{
  "n_kv_head": 6,
  "lr_mult_down": 3.0,
  "lr_head": 0.00465,
  "decay_fraction": 0.832,
  "decay_shape": "sqrt"
}
Each number is 500 + 25 x the weight over its row's rms, rounded and kept within 0 to 999. Layers, rows and columns count from 0. Numbers have three digits each. The size before them is the row's rms in percent of the matrix's.

# down: layer 9 MLP down (transposed), 448x192, rms 0.192, rows 352-397, columns 0-95
# gate: layer 9 MLP gate, 448x192, rms 0.093, rows 353-398, columns 0-95
# up: layer 9 MLP up, 448x192, rms 0.102, rows 353-398, columns 0-95
down352 096:508498513511510483510496507507485483522495476476536512492488530517529554528517525490454527491505508500481566527482505534498494511494528487535528509506493485470528500462553556521483467543510516493485497484496481514465526525475501489490427496528498517507492532523500509478495509525470491509
gate353 105:444526508491497502489499489502508452529518526463534537493525519442520520478491507519492489502491533510521516505489501529461503492504540503509453502485508497539514477526508503476483484525538544514540533533484520488508537508506503487491470536428522505482512510494466449469528506489514502514
up353 100:507485501502510514529495470525485485478500538502471520506487475463507491459496476489466574497479504522517537525527513512504531505555509482483526493491547470490478458506546497504496492498483479481473481495502493475500527536481479537487502445539480490468524523477526513500511509526476479509
down353 110:498465489505509523428507488506533478498506500478435487490495509495496496519481516512498540492486503499518504441491448469529526497531479532482515501491467507453490472481469460484489516468470544482496488475477464508481521457495543514481504490520451489548497500491524469495488501505511495490
gate354 103:485478483508496470533475515508541503437474517512513534500588486509486483484479498534545475499448493478500496504524460461429497488509543503479468510492507471515543537543465480525478474457511514518491449508485502485566543464503543498485487506516467504532495499521486514480500520493460496533
up354 091:509515460524491506522510532500526471505532537517522497488485548527508444487500498514500552503475539492537478465503466534547481542457491514493494508500491512471508508472532471501545513524481497517507486505488499500499496509509502519530515493500496529496520539535447490499529471521506487534
down354 100:537553463459482526510464473486475502505488498451465476500537484502475474496517475508542521485466488496499475494507491467532538533514455486489510483542510556547488514537544511497531541471531472498504471484515508473484507491490487485486493485502506517527560504456503523482526515556445468494
gate355 101:455477527508480522496534497482482468504500503470501501522473555532464466567462505499483466549508525473456505506502463513506495470553501521500505518512521474472456526515536492522484502503507533492520504507494484473527508511529509516485491496488496485526488488476524453488485530490472516460
up355 100:523509489541516470515474482496463527482517491552544465482481503516509464481516474448548503508506505529482488516478489538534533505498484522495461487507467519519571537527514466502481534545527488493479471532520505518508480505486498525516495527480515494497482480477514443513513469518493503516
down355 100:484486499472523498509502541529495523502540496476521498535494485493500474463510489493504499453535487498529549529519511522483502543458467505482528470525504506477515498552506531472475523510530520504537499503488491485504510503531496509432517520492515547480535527523536471509488528521475489518
gate356 102:500510488469532479469517489502452520469503513486436494484509492525502447513498527513492503510516484524506521485535446544467525514479533531522510486464517487480482453497510523504501480555488479521501504486522510532499518481498515498470545446506477507486541512513524517488505531463528532508
up356 098:494476530484527518492526532469444518497538501503536487511509509479571510493529484506489479531446537534518477481513524458504479513460512509475534503494452513554505510504557467502493457490517493478510518494514479491492492483509437500480474471463477476509511430524461474513516530475474469470
down356 103:535533541525509508533515528487485483505544446468518495490521528468471511505532498457475488497477517514510548490503542446505507514516492438470496508497495482515492503486508485482479479533478476454527485482523491508505507504515490491452499483500493466499513500489467475526450493440508536497
gate357 098:522538463526468511525516464474495566485492444475505506502526493488582504487511482514504505518529487455507538490548523504496486517498509534507472521462481496548475492476452510506527540485499529497490474485545486507487560510490514559486523498488509530521511469517521474473471467484530518510
up357 098:487546472516475507464515476514507519456506476498501495481470515474533490489507480488482513505442491546454535502535478489479518503516498518492495459534489488522519503495463490461543489489506536521519538501523485517518507474489509525516486483503512496523509497485524518467505496465473501486
down357 098:496543478533484502505465466473498470486473516502525489544513531489477481481504543484502481478499477463492527529562483504532515504525538518565494507504527486543468532494525475486500537508488502500504472527494453482452496474522484549522494471509523517482511502493509521523482477496502499485
gate358 098:511505470538498459483505508489488505509517461461510491506461455533476527508490503485536528528484476506522470508535510482538524527468490533479506477480496475539526517477498510484508504517485499503495552518485456486546536504499498543503512484498489493511455507552485484490505486531448487544
up358 099:511471519501461462498500477515567465505540501537500518506501498486509511486519511508460506444513505554490469482525538506532555483529506511495506488463505502510501492460524509455517523497513468533516522476499526463454504475549510491528520522477532510479529467518496489493488498490496533499
down358 097:499484482487544487490479474495473511504513522499472486541556507495478511494500553504472450494502462490534465489541505525497479496463493488550571529467484485520492462556489423446509492477472481474474521459489507467497499510501534480479499507509536495475526502498524498513527510485495511498
gate359 097:506495516532521479471503500482500493488480479431488482499502495515536462517495483512516420454487500463467503481529527464472478481477512518499492478474521482514527537515443517485523503488498512472509526511513475539487493500502484579480517487532503499469498523506524496486470513485475482496
up359 097:494513477487517507502500490555479463431506549497473501504494515543504525478466505493563519520519527443542477493529490501490514480492539494571555495528457540510471499514529502474544487538520530532471492473482500523482478493561510466497482513499472526512503489490502515502518477503542507504
down359 097:507477478541523536525559490493496465479488511542497480492526450518483529518459520490551504515514467474500487504500499502513491469485496516497510514472514527515495482500480486495546552499560460512496499486464514515542489526512496485466501511485494503512514503506485493513493481454514496491
gate360 096:475524459502529494499484537523454477484500511431533510501495529526515537497533450505487502511501522494497497525535494506495507519476479482475467562525481516497529521516496511476480544523502482475501504499507502489504530506526436572524504499468483513560474505514488451511522494494489489522
up360 092:497548494464487531474520522483486545481510484529514493496535471524500501525520493516546488501504522506505482536520495473521482478511541488481500486564509524484477469475504501518523505496504487532506496509513465478520507504465433479453481486523543553485540511527512513492510515538464512498
down360 094:512506509499507524501514524509492501504515488460500507490470544474492526508499485490469526486464508552542507517493452436499511517490517486504507514518507538527542502530484530498517510500521509527535488522486471476489493496464480541487481530451510461468534485518483511544474515485526508454
gate361 098:472501532476475491535439524478514471473505517435487507470515503490470496448491483519498526498529515490499487492516500510496515532551484462478483517495526495496532455503465493493483483540448496494506510462500517494487476517507501546494474486461457500540515452490480492497518477468503491486
up361 097:489523503493554516522495529495443477460486493485485484552459500490528520494460536540525490494471518519489482482478512486448486487501511507509498510513479520485462503529527529492560495514483543481540473524485441492497490492496475483456509488492479502478509512501530485508441538520518472514
down361 092:488467516498470539522552566513494496493492488456469495498473518474506489484520517495522465462460504470498542488520532522482501458490490465500517475467505534518505527509485496523468455548513496476524518486506497528551529453503502508472486479513490486492520511526475524534463453486462514508
gate362 092:456481490527511441496552513536546536499516519505497490468526518490523518498500515496542517508500462455519479492537546522532539511523502466539522452462464508490492486546493536509538481499485482477518566499502478452514544542518495480481548502476502456449495533535497517500511492517482506498
up362 097:514535503440514492519486530485521461514514505519519495541483524484492491542494489519474529484493495512447477467510507513544516538512481503505499537487497538447505517546487512505477457505500469485469566520500518488513515504478467505536506488520523555503464493532502444511501538497561497503
down362 092:504436502448514486497497516526506531468491524517535520447511470494474510495531541478496519483500459533458493481531439502500482479492490498510563501495468479511482499513472530536494513478504470514500532550465496464497477512494482519516477465474482510540455518506515523501510529509541481500
gate363 098:456508501507509525490558510530426518519559481459527464531449502515512489531444503546519484456513538503512501502497524477468473521506436499487497490462506504492511466513445484485507524516513485496551494488512535527514496506527470504528485496500521464486495479467501508547504470491472495513
up363 108:500462519529459471491524486470494546520493510503534552508452517509506520520491510501512517477484526468491520464463471493501512512473497489480478504490522554489528510484477514476496470452452523488522482494482478464488492479529484517487541492444472505521515523464490536476498484503455518498
down363 089:533483455506496503478460524548510498513503491506466469461508466490511516490526477482470506495521463505518486527465462470495509505446494510523497459490482520508500498490540464495535522530525550527516454498517503469490541523491506494493523545519573522507489532496524517560501530505491549554
gate364 098:489525470470504487505545463530529476464500509478529476475491494545513502510502453497527464510505508509501532453532485516499547535491521490467489473525523476477542465506470487533516527499489479505521547537525540475495462525458521487528496496505487506485515535528472495494489541457523521523
up364 093:511513497503516533510474489476521514535511509495518459465505493533527503482493485533431486504517488559470488534489487515512540482487516452521521544467461472513468469461521501478490528494477476486521486476496493525548484474463498483520497549471502503465534537489549497478444490494524469478
down364 104:535509484511485550527534458537496500483459486494506482430469496523540494505485486486496505513489514486461499497510526475520474453470528481460521521514530455488488489476504519462464482474507527496529503506521551476510532509498484486476476500472511477442501551468504475458481470489471488513
gate365 099:529493494554511488481470504468542507490507510492484490475511546477507481516471504533518499563473461534524535533560499528525516560532475499509500516510512529500511463495494531475545484490523516474482508477496509501516536512505517480513521513546492529471500522547507488523500493521458493498
up365 096:504511474476500487466526497506467487523496571499516447512466484501479488499557483496508496456506519482500474478449452524534524503492520533520493522526519486517499486530492478508494568544535487491482526522538520506552481493512553487512520556506544495462510475451470474493499478497465489513
down365 103:509504519471552477496517479515526478524520509484518523553512514493462525514551495512495513504497527489498444422441507522531509465489565461488511482477463486495501499445505538472511497497529505481530460502502512468549494509482512519475440505464468522510510510518452505501508496506520487543
gate366 106:505437513537484506513523566484486512509464526479531557502498504504519531471505517505511535502452542470462464454499489465499517490588512484525517468467480515521499516485506498522477484508506517523516516482486492511500489482464491478487500510458506504477560478477497461548469516478468479525
up366 100:513527483461504533510491508550519503511487430478469462512496528476465465485511476535465532483502543528500532533493503508500507515470501469531515523507480510499473497508505484518506509488459493489474543475536476523489523502511470507504507501489518477521496481547493498463500510472507506465
down366 110:509485470520507529535525537506488486446470507508518506489522510501492541457493474489487495535483522509547473446502527474468496542499486524482517500459503507526523511464515465472484501529513479503498535492529457550465498481457505496519500534452487494510531501524496499496495489511537439508
gate367 102:494484495485505449525529449517462535460504481528528449459506479476481468483483474531488469485550465504535476501515495520479518462520495492470512526503526526488468497491523509481529515477504492472569484483485522472467527509504486496486515452478466502525470520510501492493490476476491508468
up367 113:491507505566526487472521489488505474469464539507519497486480526498541517473504508478473475513478478524506503501462559526509556455491483490471489491497499503504453455494501520529465522529475518483485510490494519466468493485516497503498494531475502489464504551510548490512502545528514513472
down367 108:488476462572477489482496489497485532513548476516536466493516477488459481525528473493513501454529515458485527477516499525502476522557454493483524511529529497509464533511488535489516469528444487491479529536499478481482475476481488525498474498506477494483541461491492498466495505490526488522
gate368 093:518472491515522491541500495507491511478543543474518494494499497511539511511495496525496489504491499484490481503477493500492476476480512508487511505478507522493554498510481553535520522510490490497488487474487416471515503473501468469519460522475480528537463541480487508501549458478528499543
up368 093:483459498539535527477507475536497457506480489495487512473523526481498519439498516518475512477511520499513527542514526514533535504499519525492491510499457464531544487527551494446452477466516478490495474448504517468464510503509468490518492492501542520464515522524519498495500476488539485503
down368 090:474483508519526493502532483527552530502508493491500537472534514529473508495459521501459497521466540488466477519476493482495527533497546518489520532485445524496534461527536545476500518528485505528494482519511446509454550523503481511546534493525529484515514479483496515535518444489496504516
gate369 092:472505524503520537482506469481473487485490463477492519461534473460496485504478517501511501530436526517504499520492517471510486498515530503519554488517457497508492477508512521521499531517542485498505485509551538473520438454495489517512518521478479547528500450531542525517500507506485538469
up369 097:513538496502548464477469462542470521543511508511474492497495498478490498543511511482494503520489505486509472512453486476513539517494465451488502491535472493499525509506502508451484510508511516437470529506512508520466504452515518508486545519511508485483487552494483546509530511466481447587
down369 108:479560510482537501523506548520486521473511490447544506524524484494511480495473515483493518515508483486506515521481463476518492505478461497502494527526520484483552477553528528498542501497529546497492450486500552516516524502521531483489497509520518457487495511495519520491507510493486456545
gate370 108:495490464538485444486503489536500495522487461458519502508492477521510515443500489497500499472486467453532521496541454475464530502504488515465469471518527494534475521490504502538538484477509526488514490533490509509469489494484491539450547493424483492497486532475464509491542484526504476526
up370 114:482485514521491510498491493504510471513523478505523521466539498506460500518498536500472462517506530552466512511486521525478477509462509573520480508535519527511533502482495462503499497518500506484478485489467479526508488506504514477497445492529536491552490540459526495515492520469531465513
down370 123:536520442476526500526512499530472557516495467493488486525488476491518475497477513466546521459484474471535519473495463492483485477516521501474490472499513458481482489532541473474489444490522530501490497519487491534495514501473523531474490498460506492481523540502528498506488534551481531524
gate371 104:480474468536515492531492564510514536491442469489499511485489513461489521466495521514495473497456503496465461475526508458503512492485483469474483557447511464510457533489486504547510529485508515514473524520503536477536553463496505477497550502526524508499535499502482488488472518514552506529
up371 107:497533497537546530530501460537495476498500532487484481509504481503523498523468508515530486493496492470484522531490448486543490486501525517483505466501535491496466505494498502505516551514511512501552489469550532505504515463451497481511516492478481493492541481534513512535518507501465515511
down371 105:518439453510500511505503471479459506532539515469491486524492500519476464466488493499525482491489524536538469499499497448507494530517526502488462480551489505495518495505431540471489492480487514494499477487536492506508478488482526550525477494511473519514475506483481541507519487474486504460
gate372 101:456525492531478511491519525491469485480509517488479479550495476478477542490484487475436505555472463489524513472461462521512535486521487500554537521465512482520512510502499515516490433519510428509515516488502487521469511550505467530528534469526491499495490499541513500503504544495482433485
up372 099:476508488448482502442516483526527509514506428485476504451475493557488530500474512488489554493475487530489515492481507492543493492534479484480486470527480501476507485494482462441495470462477496534541456515462501530467489499501530472491509502461512468517532546518503466513517518523470545500
down372 101:439504464468541542523529503487483472471505510464527514508524514541507546513497450474502544526527504532513488537513496487458493558492527490496502472514507516476541475564500492492467460519498467501498513521473491507490502471433485506533548486530531528521525481511502507443545497486504526539
gate373 100:514463484482478493547530500468527510450517478498458508499526484492496481491503516520483495519493545493439492551526482513528549459535485491493508522541513567510524479484497529493480489559492511517502490496517520449517493525479514523445513522524537494501550502499473475488486452489495505519
up373 096:483532474503476495522481483532495479458505514512441455497486474515550506505510464496531509502525489504513524523499453509505505488505453511486521535479511493497524503510478508427506524491459483483520474499464507497510542495478501497499472533474516478485469524481539517464499489491495480498
down373 095:498524459538497548444501521532516474476507524532487480468496463491490479512505446414461482469528543512482504496458444490495502497499500512502519527525507507494502521503470500489492526459517524494475486493483535487562511487471486480551475514565505494489539548474496534500492502502541485527
gate374 096:519493518523495485470488474513523486435513542471472512498537530485490526489480483507455471500497465474492522531487500500523477469523480469483482466499531501496496527474476536502514501526512513454503518516499468498541486542496493500475456528487475579477507468506482488538471475512517523530
up374 097:519518557526503534463496489503520493445500481509528509453533518461514451453533514532485495489510476496501477488544500472489514463471492495446491517451483515537470464516513518534472579508509518504509522482489479535503511493511466499509500481499481506470522503467512500498515475511466481501
down374 094:498530523559544544487477540496522505514496513480505524526515449493507531491535494525507468529526475495497516509490533488487476490521477525510514512492494547462531485497454531458510500484504520484484547521463462507503492481482501488464512483488538520454462481534550522496463537493522448500
gate375 098:516510537509567487517500553499523507519486466525458503500488530441497461482516466518505517463523523501505484477522487466489461526520497495492446543513471447521496495475513491515458497528494455480542498481500536509542507512510531544492463529467549455511516486520486501528517518538508470477
up375 090:453470517533487532474524516518502482544515504516487523530455506496490516475514531482507501561473538484497497538524555510530481534468481498521486493503522473517472486466506513477462484483512538545499500504480489504537476487476493530469487524506465511510499496506471473499471514495555527511
down375 096:471498495522504484523553512516517457438508465476496522526465523543515489502496468530484491513492507459483536507516500518511464491482465509501467517520508496511519492538438513532471492489480485506441556492507485514521483488521478502509484505507489507521483500520469469491457444515477456495
gate376 089:492481541528487469498453507497475556506525493524510509485507516496517508520481493473534503487536511475481490505512481492499497523514521505487498524462475461457463483492506467481492514517485493473529509479519475497486481522508487519496513506465542497542460492479478494492494486525489449518
up376 094:468458505460491463508505483477490567478452491513523500476501470482494481514491499488498483477509508531512514491468528531487470507522493505488484491454491483489495517487526509505531541502507506498521485508498499474469513532475494483458472534498509475480474529493485499462477457512506486523
down376 097:496463459455473473500487490526531532497459518522493527515493554486475503511509494505518450506485532500462493515526447514505522498529485488519495495464523522506490506508472519429467509536526490481498512480499469516491468524513545535504515517515498509544527482498502530562485530519496516499
gate377 103:510514534540527467475508516487512519485461480502516543492503531496474483513496470459484461476497504493474482521536459526427487496484514498506489500532480467508517502517500477475454511506473493512503530482479531488525499537510483475510534488482473518511515490520530500470485502500492521456
up377 099:494491481529487455492494460481496500487485493491521519475488486500543475519543484495529524554517438505553481454452488495519503495465532494505500536484498528484515508530502470480497475522507451558467508492493520485497521501521510541501522501461474489535510522470481534478497507504476453452
down377 095:491518503485515492499474504467537473535503501481512475482518515497507494533478542487570514518513484491490481490485529518495462517488493538504517492453557514483527499551507512510533525546517529486502475520518497490492476519493503523491485484503516474453494497515504472519509483514545503516
gate378 099:462486527534516476466505551530496456455463490505506526475490501510551473491508490508494521504514519520479499467490512529482487566493477511476488503544529513533515522538502494522499487547479483477535462509479513499536523470515460540492513507532546499463500494469474524522460485541528492498
up378 099:562484453458502519525517470519479497456454517471478503481532543499516525528473489515544503499441531465558490514526491476518484491504503485460494510475525528461491523503480549486522529552521538463501523502535505479484505491520539512507516492496504501502508516521482473499451516552510534486
down378 097:469540499481523499518530476555543492493518486499508524499474477553457487518491462467505493490463499499534519493498494526493465465482480466475482470475526482527460529511498513520496471518508523489494523492525510487499603553481468523502520487536505522494525543495490527482500487522529461462
gate379 102:472484539470462524536460555429526505465498523492496489509497498463521494499510471492490516522508510491527452495518515480496543470505482516518442554464507466491476505528512463457509488543508499512502508541513503480442518521453500509494445498500516531513490512458474490470511489498500493515
up379 103:513504457494507467469467492537506499496524464509544509515493511511522518503510464494527498453463462505513486481530503493508497485501452499495521505508499543470453492500523531514474468509496526493543521473525485475513504441516455548501478474507513487494502470460482530499525493499495537491
down379 100:499521459462478497482517522499457480504511504504487488564498511502513529535533497547517524473490521478495479507509495495544473507458476476498500469474523545459539475521493514459514449470491514487508505505505473487510500458529556502466457480515487470494513498504461405478496476487528491483
gate380 096:511554516476487479526469527519525466460475499476485526513500493518520513504480532514521511516497539506487478495500508481495515516506497489523497496491474465553505484478448521505552512562495522514523507528490532473459487507500510486482473491477486509516475505456478496546502521466461504512
up380 099:527482522498529515484484489487505529514515532481493502491451499469494542512498489499500526460512496542482475504496537492498521505530471490529501495516480525500479502465540551499535462504548536436516475519514472460506481492491508460448514485516498519513493539538484494466461529508542493482
down380 099:475490497488572523492485514512469504467505525482464502525498521489479502552521504503510518510502512534483460524467478534571469485492454498534549517569521464517507512479466534496519533492494500493476513474526517500509516460500491496419477524481504506487445490474509481516497528493509460507
gate381 109:496490514472483492497522501480486503492501502472454500506542529490510437501495496513449555470521521469547473489474507508498492491500493480588464491513469504495480501463464513533495474483514530499515513485484472485492492560546514522480501489477483553522492500490523539534521462492513477476
up381 108:522490430480498499520492511501564472481491495492453485510514503511466466482505504510472489481494519500534563443479547515492494486512484507489510467501486515473503512520514499486507496558506498530449537558479424494490472515482518481519538519482513479485470502477524484507494527483526502459
down381 103:512483476485476515480514485462490508523488532472469478523434518500464510520519459465472512491479483578467515511538519513540531517519464495490496503487483503523493524485489492476499499518508560514481541519481465478533509531501488521530526492475513467469511496442485482502447507467476516516
gate382 102:507506500485531529511507514458497482518551535510489531500537480492509461525493534452531507504499486523493526538519494504513521510529479496508511502500512496511534514534465511492483517503475495444447512510464494497520494513487502467458515488506503454492486507508507487514530493501508504526
up382 090:479491525477504483473488482478511500453495472502512502490490507488481510494500543507521492522528487537485502490515487531498514516559536486474492505502489488538491523488555500517508529494491465456485470507510479541530473544541465497515500523538515497488529534530478487524510523484503510481
down382 105:540497512528504495519505513562519533512528497522507503518477514477490530478499511499513521483473491494446466498500499509520492493534529533457444484506484534502504529485488468522468496516507503482492511497498455479465509499503502527461506500491495480485480473493521467553528528490523503485
gate383 096:515530495515496479484518527504483514513520513522511557504538536498455477529518514488505526509515494460495555507521503513512544482543528489514507525507531492482492499509490479497495447545483502483497519508451535488507492520508519525494500471531493505494479511499484509510522476514521469425
up383 100:492508471482481490503454477527543497488507514517516488493521518483444532508437506498527489492531498501508509511498489467494483495518523518513537486515448532516489493507457451511523508485490532512484478530491509517527435491515491489507488510543492466521478511526521463478542522482519490484
down383 105:478509488493485507510463486525534530457428492508463498464482514500527505514452541537474544478506505531504526447492522487509450516483485466493543475498487518507462467475480522535501496478511481514468463479477504495501488436503502510504476491529500491472510483518513483461519497473512467523
gate384 105:525508544487524477507477499487476474484506510462482542513526554487499484498479503514465480514463474513487522519498525475540547501492520549486501531514504514533499467481503447497522452538466534484504530498478486523481476445492519515500538472484516465487492523536476507518509536503458515500
up384 108:511498489504465492509473496530470540518452540488499532533526529495568504553501481512471512494532540498446469505518472484452439506467497491526501467482495490448541502505485458500524513493498460531481479457490521506507475511478506505495457506523450545546508508509499489500477508468498508515
down384 104:480460469455543514451461489543579508532531530548524489510463489498520529540517506508490529474502485511481442483505516492473499493517479504505511515526483523516506484494496492460513484521510518481477522524560514460460494519499523491507507483488510516482465468514497510499463498498564479476
gate385 102:501434492544520477460487469490530505507487460464471493508476490493484545512475512506452504478487493502500466522514467419463485476514529472463486494463516493498544497463492526483491527501481455442482486475542483512493500540496507543482490499506546538500530456479483485524538502507505511505
up385 103:445518523526461491525479473511536491467529490514475498493495505512530483486526529515481521499487471535484475527490480510491538512494501431511505520437510510488477499518567452484511512476461456476520489480490464549477463498563505500510496505523534522493487461521534498514533494491504552479
down385 099:558511489495523521525543507488532485512459526459474491508506504478507508485519511543484508503508517518492471523481506504478535470502456467520517496498484459542536500444502477491525481499459468470467521434489489459476485529476547478499499489509558535507509501496453457495490513501472490459
gate386 096:522461485514514496514520511514526533473530526464555518540487507535516500488531518545512482467534490455523488475471501544513501514501518461523480475516510471528484509479505487509494494477531495453513495487532528470525478570543493527498501506527511525475511497466432528527496502504488504546
up386 093:471515504531513551477491506546507496505525480496477507485480516537475497572521503522456479513491482524516463544552466487530489518508532526489511482498543499487490502492485507509502521471535425547509510501490500495522515489507525500497477523518499492546512515513466551529458470485463514437
down386 096:483527464557523513494458504508486526476529512517510516503496477480518542502512505520437480494462521495516527477486507461521508477496491505497490517510485491494500510521498466487527523457489521500508486488522509519482532457482495470482489487548498493502515532526500547524540478510507504544
gate387 094:511452480485527523497487520480471522484503507525460506515554502478555528485490525484503513489528510492493484484510490509486497509459532532527516532485486496483513522476537460512520506486503459484561536481472523486480477505487493482502511501483496571466500491522508549482481499505514517522
up387 096:473497497505528496488518508529516499498541505497517510507526472504517500481451526522537536514487505504505515465497497463493526547512524479481536498510474482472488494574489522512497545471487480453534492515503490487516530521507512520506555477476506528538459481513461502489528505519551543538
down387 096:508526521465494431498481497514519497505489474486508476505467500480527458491490512462435504503482526478468499471501508511502503537525476501492484490451534481486477511532483460486479518490509575513496498535553492564507515513503513496534470488459485516490478492482462518493465492496499493531
gate388 099:457521507481492483511488524545509517477461478466498510561486465511542471466514493481507487496481493495470485517512504500535492515482496502512488471529486506510475519481480466483488479517576467520472495514504492501510508505502493514449491522486514483498495521512511538492496535519509531530
up388 096:523520543486481461465491513501535498499503508442546472509507553462496487467511477497462529543513513482533497518488511469466457525519526492522488460494549499475525448528494526512497477493509523521490508509481517467533509498470537470516510516520513517511474483504486498518487517507486472511
down388 092:501515514474513436440430497522487479501497507523508493470497506516500503477473519508497537535552532474513522474528487525508493497528536517529508486462491560533465506493515487551462491473475505509496509474491548547502519481486506479484516500514492468488462481498479518490533499526518496501
gate389 100:476533497501505503515485502495528468500466521445486522513495526493486530521511508524519548519518513532544536485521502468503519505470525491516541470531522449495518498496474499518491497503475508552511521494453510556488509491486506534483480451496501486502528516521459484462440566517515508486
up389 096:487487448493511532498480520544488546494447518501509476488506503494478530519461513486455512569507498486514489547531461510501451496460500490508502516527507458525542504490499485490534476467519499507491520515471489499488482498495529526474499455502529482491476508476525527488504520508473516494
down389 097:471491457508487444487480520498536510497480499494487477517456522534504540497459504557468522528511525514519503542503436477560492529499456488521486498499487496514516524529505488554495493520488490507533515547498471487460543477487491518512493531535526454484490469457512535505436487507471503460
gate390 101:454497473538508510478467521536494501494476473508498495465504465502472496498479523484490460486455546503473499496486496475488548516463525488491552554512513498496532536492502516529493493455527519488509492504466455462542501512513524495549528480500516508510495496479482518505460498500475458514
up390 102:506509525514527507507502514512540507472489487486512515481475501501495491520493420513508475486498518510489465469533491488488488471480526462497529480483455469496493506487462515463539509524457485479494491497422514511507512568517486545470516495507479513529501482492470541511444505489489487487
down390 097:453521500479504484468493502480489519487477483497512512505529455551507503481435506542501478506481484475515513519532483495504519502488522516485474546504541516518487511523507542532481512472507494491465527523523498452450470512482514461505469528494524488487535521526541469486496494449519477541
gate391 099:492522522523479507515455511476470520481488508466485501511504471452485515507490527477523520519557503539487491506485505487514490477525504505516550455478482515495490470530492536486483507470520500543508452518524511519528526458512461498526493504469534464538504489510487541515494486467524479529
up391 105:484529479479484508467491507479473505479534489516502466544567467525517425492508510488509494504496505528518519466493469482522518535450466481522499519503505459530478500524449521540505502526540512497486517496518510558472518499504481475505509494452483479519507490526523529462483442508472484483
down391 104:493516416457539526491501492508493494484457501488493471506521469522510467485473507505488481497499488473530515513475418477469482524454485473463502511482486484512530481439476556490509503500496542478471554495504544546520530496495521530532511516488442493486552462469496442543515519541463506481
gate392 099:514463498528513465488525497472474514504523436490505506515486500486491509476564500507497509463523495507521538487515536474505519502476482504537498493482481500512506466494535556556536496525496546489482483492526519551513524448533512484500491504482526513480516482494449525512499464492515505481
up392 097:470482525515488508521502518474483503480518553494484475471506484559488484526528533537491465568510494521490471526520474482492539519459507476483455516522528513498537514489506496501530519515488524504498516501525499517526531519488524501489513484446456479523498521515496476522496490516487517453
down392 096:497473499508480509515531537525497454543488490464504508503529534522452553506506478479494460501531514457479509511476524507455533514538500502470489470481485527492486500507512482485464499514516458506482494504494521520455511520524481472491498514482546475447474530496487493506515485535494522473
gate393 103:487519536500499450498501524477447528507486500533507530460463502509500532448482482488527500507520512522507498531533532539502497475502518541529516520494510523521482500492520529481497505542530525537484482514507477515469527479559458492503568532517515453497528482506523488536551492475474516486
up393 103:547495505450493482485492516488506522536518478470471516486434467489486450512505523488487489478516506506536483469494499490508510505521452505520479461509433481533546512492527492477503488521508497554475459531492528537480530541495538482481519484495528533494507491506503516486482496503494503485
down393 101:510515497499489504541492458469501525472488469492524511466564490521522509477482524514509493491538460530492483511461455484531505495527478510529504516513463511549517510483528456502454486483513495484473514472504425528459496472507514522459521469520491516499499534529493475490508501506510499547
gate394 102:477482507477509560516522513452493519465551479519486524522531524528487504513533534455539490508521491543453479486504517460507496494518525522504560501497484487545499532496495495498461471496496495489509491481489519462543541489446533539509488523523492490541545526477483511480535492498496535494
up394 106:512514496486520477487478471515495513512520514467476490507477503457516492438502523489468501485503440477572496519507473504508506500494505495520468495496513559482507522471511545468474488494511490509515492510525459499478481471505482498505522539529529531504507503481495474488472471525493494510
down394 103:478484557494523530497483445533513497525475548519494504500505520511508492523509468483452484455492477503481509533549547466479465493493539466515508463521472504532486506535506498487490523510494452476510515463506514481525477463505532420494529487505510519498489492490467480504518479504523518474
gate395 097:522502524550534502571478460474506470466472477536505509483480480477528504518514516532478495540490520488511508485501442494489475446475492501485492485514507456522515473478495540489494513509475478503524542465508525519553510504494547485485444492492553512557515456530511513518509495520497513498
up395 087:483519501487530474479506510497499544481489530487525500488506485478496526541513515502505477509457532502501460477499510532448528528556511450505479482513475516530527510490524551497509523472470477467488485570498497477508502430530481499517472504535548545548482536512493491498562473511456505478
down395 100:482490497494567500466475495473497490502490520510501511485500503493510488487527518499516517515499532492489470501471469505471464507504507513476461489512510516489486516496466509486485489499488499540485485454483525514535519470483487504493486496486518510525563477475526461568518474508520504546
gate396 095:482483465498457518500558500535498479508501493492480483485533508484503547521492499475482508528498515495516486521522478492549486495534478471530499503516486495521516484538584516492492476532518516472507512469466533478477476527507466523529519473480455462485493485504506497520467503467495499458
up396 094:496488517497508483505525497502516500501490500493463500515521487510485496476463497498492519525523497495499460445503548485531500480519465517518490495452513443507538543474538513488496486518495490512458517497472548446484546546491477542453509510496522481532479450536518455479492496505494508482
down396 097:478506508506505525480518539519506478475493505538423523515478499448519475493510511469497518468492492523527507525525495546508530522488517467513505543471493479497509446544499537502535486522488546512502462494523523448488520500512490520468525518519523540525508461491474502548518495502516507481
gate397 094:550466531489514476529510516509517466495508548496507528547495475481486495496480502507478521500491493489517495476503501529542474497469520469498503485529493470506493478490538473461467498467495475498512505523544495519511475550499531504544473486487544502495521448498431526512499507528486500519
up397 096:542507479488538513510485510480468517497503503502494500490516522450476486502501532529500466473521482494533492516519520497488478484456499521475535507503535479513502522525470473488496499475463475484492488496483552544519459507499488518506538472503457494458504486497450489524458526479482491488
down397 095:491487435500507545519484538481464527510460505491538490507503512500461437500511468494515499458566503478447515491504501524493486464508429571546463503537517503492502500443490480495519536503513533514521510510492555532515487536475512530513491485481516488494493475533527482505519516519512516525
gate398 104:504505520501503516558505507502464518495447486458509508527475494504531535496482472485497539482528506516484483475506506469540515477511509509487506471510515491512472494519459558515502462475473515532478538510476486433508516471507494479494489482514497513482479478513537534491497498530515529503
up398 105:514511525504508534509483540464525498502484528532464489526529545492497491505478476492494503544484510508518475524443496436515525521503493474482520527484511487457521497523500503490455471519516460462472533497540509513474487492490485492526562506530480493529521458525502520512504473492515519515